Each number is 500 + 50 x the weight over its row's rms, rounded and kept within 0 to 999. Layers, rows and columns count from 0. Numbers have three digits each. The size before them is the row's rms in percent of the matrix's.

# layer 12 MLP up, 576x192, rms 0.105, rows 118-132, columns 0-95
109:519465464548521573427518500451495533564559453503433477406568419515482532537475438450625549496480458469567597562461488487490585462504656469599605426505413452504489477442458607453503500497478496494518492514649524440484544495415410548515522541442512475491431440544466476387485493603479500473
102:511542460546516618464648505445527551563440472549461514491530502547536493475438415461505474443422545537460377533466421544496455476505538444436459442487534497607427483479432592529495534602466525456527502471497465581482489462449548502548500481525440447464438582431530488519537470540482472514
090:423422439457478489588530525486410452555513490538506557485533470501512508530423486603481541540525519642440507536474527489573555470476553475451524574521514447419423512532539523519570435525560606380439534549564500537510480500477507509492594535496523535505454480479479491512505576455444487435
101:562430560552481495407532495563494564522558490368425481438497530487499501425589519492440514508510437488555475482536450479529572524547454543532566516490602514543471547507482457496512446456530414475412486564521475545552530367463466529443424566472519501493475526465475502580500516473548525459
099:494455524524406474536466537539512471501460456450535470455612464503637546433574456534521521470469517600407489563568566483560454512526463455584457552475489493465453532424462488476581423403539542491448544403480536525487451524588462494498504448637535461395515543564485468538569585521495462520
101:439558510515436502441457481472507551451463499562508481508499622484475549438526436503606442544632536532426582440493510507549471494541471418401480529463563517329542469612485479426481518550477471548555458538478562507613506474442488444481507460500570483462426554504565492642569555513495503459
101:539475488629409534451482554482455472435355566547544492438510572521515485389580334498581548522523521428500552490541541406517461499496492492502524502472456524542535456487531461464483451511425463530565495542547526496449488510512473561483448490544495479595483452502448459391528571571440447528
105:488441476517471649557512502484514585447507541475545490539486598511455479579460623544515513493498577490482512628494514465406502400502463554485502537602465356576490539443510554429546519486491479432579443527477578465451496432489432471522478527524491462564500482550422522522458569510500497545
104:467529461558494536519535526429485494425576503469531560516462429466442548457463512486697540453547503480486537503522460516489472612543439596519575474502508527532465432484492462500579400536421461481456559519547502582498457491535586496510444515489465510503518540491471498531404428495455465522
107:540511493452467532495542518443558496525526440556460500388529574485492459459476358541443465490534508464414515489571468444599501428551497397484562427437443486502464543432581485539528498516546452534423533563631459513511467513460482512498509517531548462438606535534503496548536492512460553516
096:472515510557465582564473470524500433432492503510555524502576486548445524489553534570483446515466488409472451551511446586541533415492485580523512424590527476417432534540562505563474515504514390537420491580451505473490526586515437525527477562560435390480436580491591483435417435572573549488
100:488497442477486543561498472493488440495514482457442608411473438570440575346446457373484530440498580535475499534470530549479579487536410473411505482410490493475521492457496509510466508480462499488495578533492536513511416538442447505609441454551558463465456543571485505485497396409421507559
105:435448488528502570507488586539469460513557496497518530445607524476540517482455555559469503450613463556499541563400445439503576510580437601484519459521522468405537504508551399524588526555477590552597489483427516517472459479415423507496579561491460528491392457517502504504510499451445615466
106:529467479513403519495443514453490521443565528510417441518562542572540540495457490493493574468546467463504443506386503418486512525443510616495461499383518443439394454506507439520484484497498556460469477494534409488489552445524502418538500452572504453463409549536520538556454493536530526493
096:493432497530484576504575519588560476495513507518499451439467432487480547525479465447451526600518565493484518441505449547528547451445534549460506424411468535529455453441443414432538609527556541559434500525485497582490577540472628453567526530477523507548504570505584534537361503472532615397
# layer 12 MLP down (transposed), 576x192, rms 0.339, rows 118-131, columns 0-95
111:517504487501512521456516491427478498486418550475419547508482520569485530445598548474540582399552612413483528554392498494415587557517483522502445474563529466533503484466466650526482535544515493506466500501498433498598493511471509443472572461520572495522530523487533502421482564511456521457
097:454502578453530353546422473416512473411484523496524549494542600533527430536463588477528477545466515532439563508506495503563521482494462515619449440532487470500539564590372585460412480507435510483464534525576488575479580478448498484487605484461457441516504488517541492501474557551496579453
089:493507453489449534463504504585571450531423552386553512553525519523570484588584460490415500475450464535509467477610429502500492514557588533534463437518411621454502546389484473482525476478507430542578466498572458559489438523527548434502477561514448604472493406527484501601486516591488588512
101:457548493473491520474476535558532540520534568508523570561547418424586514439618492496491512530576501548538384548415503437425554469446476427463450523506460455511435514508403482413515524508530477450498441613464556437560498505503492498527526496414479510482430470472444513470492534455542638538
101:431502397457467472494467431544475480561540458453535493489471484419422582429502489550465477481523473494477570516476473435451476597418529432407434440484512585474507539522502509491545485467560477513497586459540456574561594521483496616526533567586595540479504509416503553534591570535456482455
099:458448494466524511500554562502428539542487516487385529383473484458490428555480454373438564492520521530458428493446480556541576509475451546370482475479487521488460536550534472530571428484509465523493573471432518424535448481463572491546510528469449580412573492499598577484546448619453517518
102:585458459476522493424573568513459457472421460521501521394522406453526468522441536441542484499491476501500434441495526365490471441556525425448439388501461482478483468519567471563500548516474547509556498512347486515424484489425473545600510495527504474434477419608499512549455551516568503532
102:532442531469536499427471503424454441431511447508565458460467500430506526528507445453414484491542485451463516457437601583536490496513453487419459476567441588522495505516577523494511458599415535553586513545533556543476470487563499492450478409479583500565438528503522478542426629439517600505
102:523474548514499537567576476524497486468443501477433578509522471500546519528470526528530526475575424589468501541488555490512511503531433473506465446497512531484565466450541509420522454541473532508459509563480560547469411408498553530480486529568475413443524500497410449462474486496511418401
105:446479510464468388514526528551539472450535549402613538486557437405526530560469433523416480443518436414475513578449530527480547636489464532474538537454540502496531474420569553540508594573464481514534502445580500506477475498544399447503466448434489486478506466463555547523463557547381469460
098:476523562499513472454493555537466459525599547510527581429366431501488481541471548397550570565493595424497511576441606456525508477451507568596492443551473537398533541537492481455473479453461465576486484494538484456558490526460520616499467625553558410470413552500502505524504458586530403484
096:377509467473481536492504470482545606507477475549506477533477469501486477543556517487459543443522548454517562564454471468446442498506518517472448456522458526466459552518529383530438514455534540560550494426569564508476552489591487448389503586499538417500465434485513491486470493452502419510
122:491489481518499470523501476533442488460522500506499491555606534436552541494512427501519503426526467622493604483457527524639540523505476489455470513501479473450439497497579495548533522421571518509535389479566556540495506455469500508442491562536502752516468522434505508434564403372483411410
110:463383535452578509422530478515549442547450484593458471536489497518552488434523624529556464466527430572564578484494515494516549457514616546507465559573492526567490465453587489524473433438521519435455559421427499529538523459503446450409481530489386556532507491452506527525474529545580525545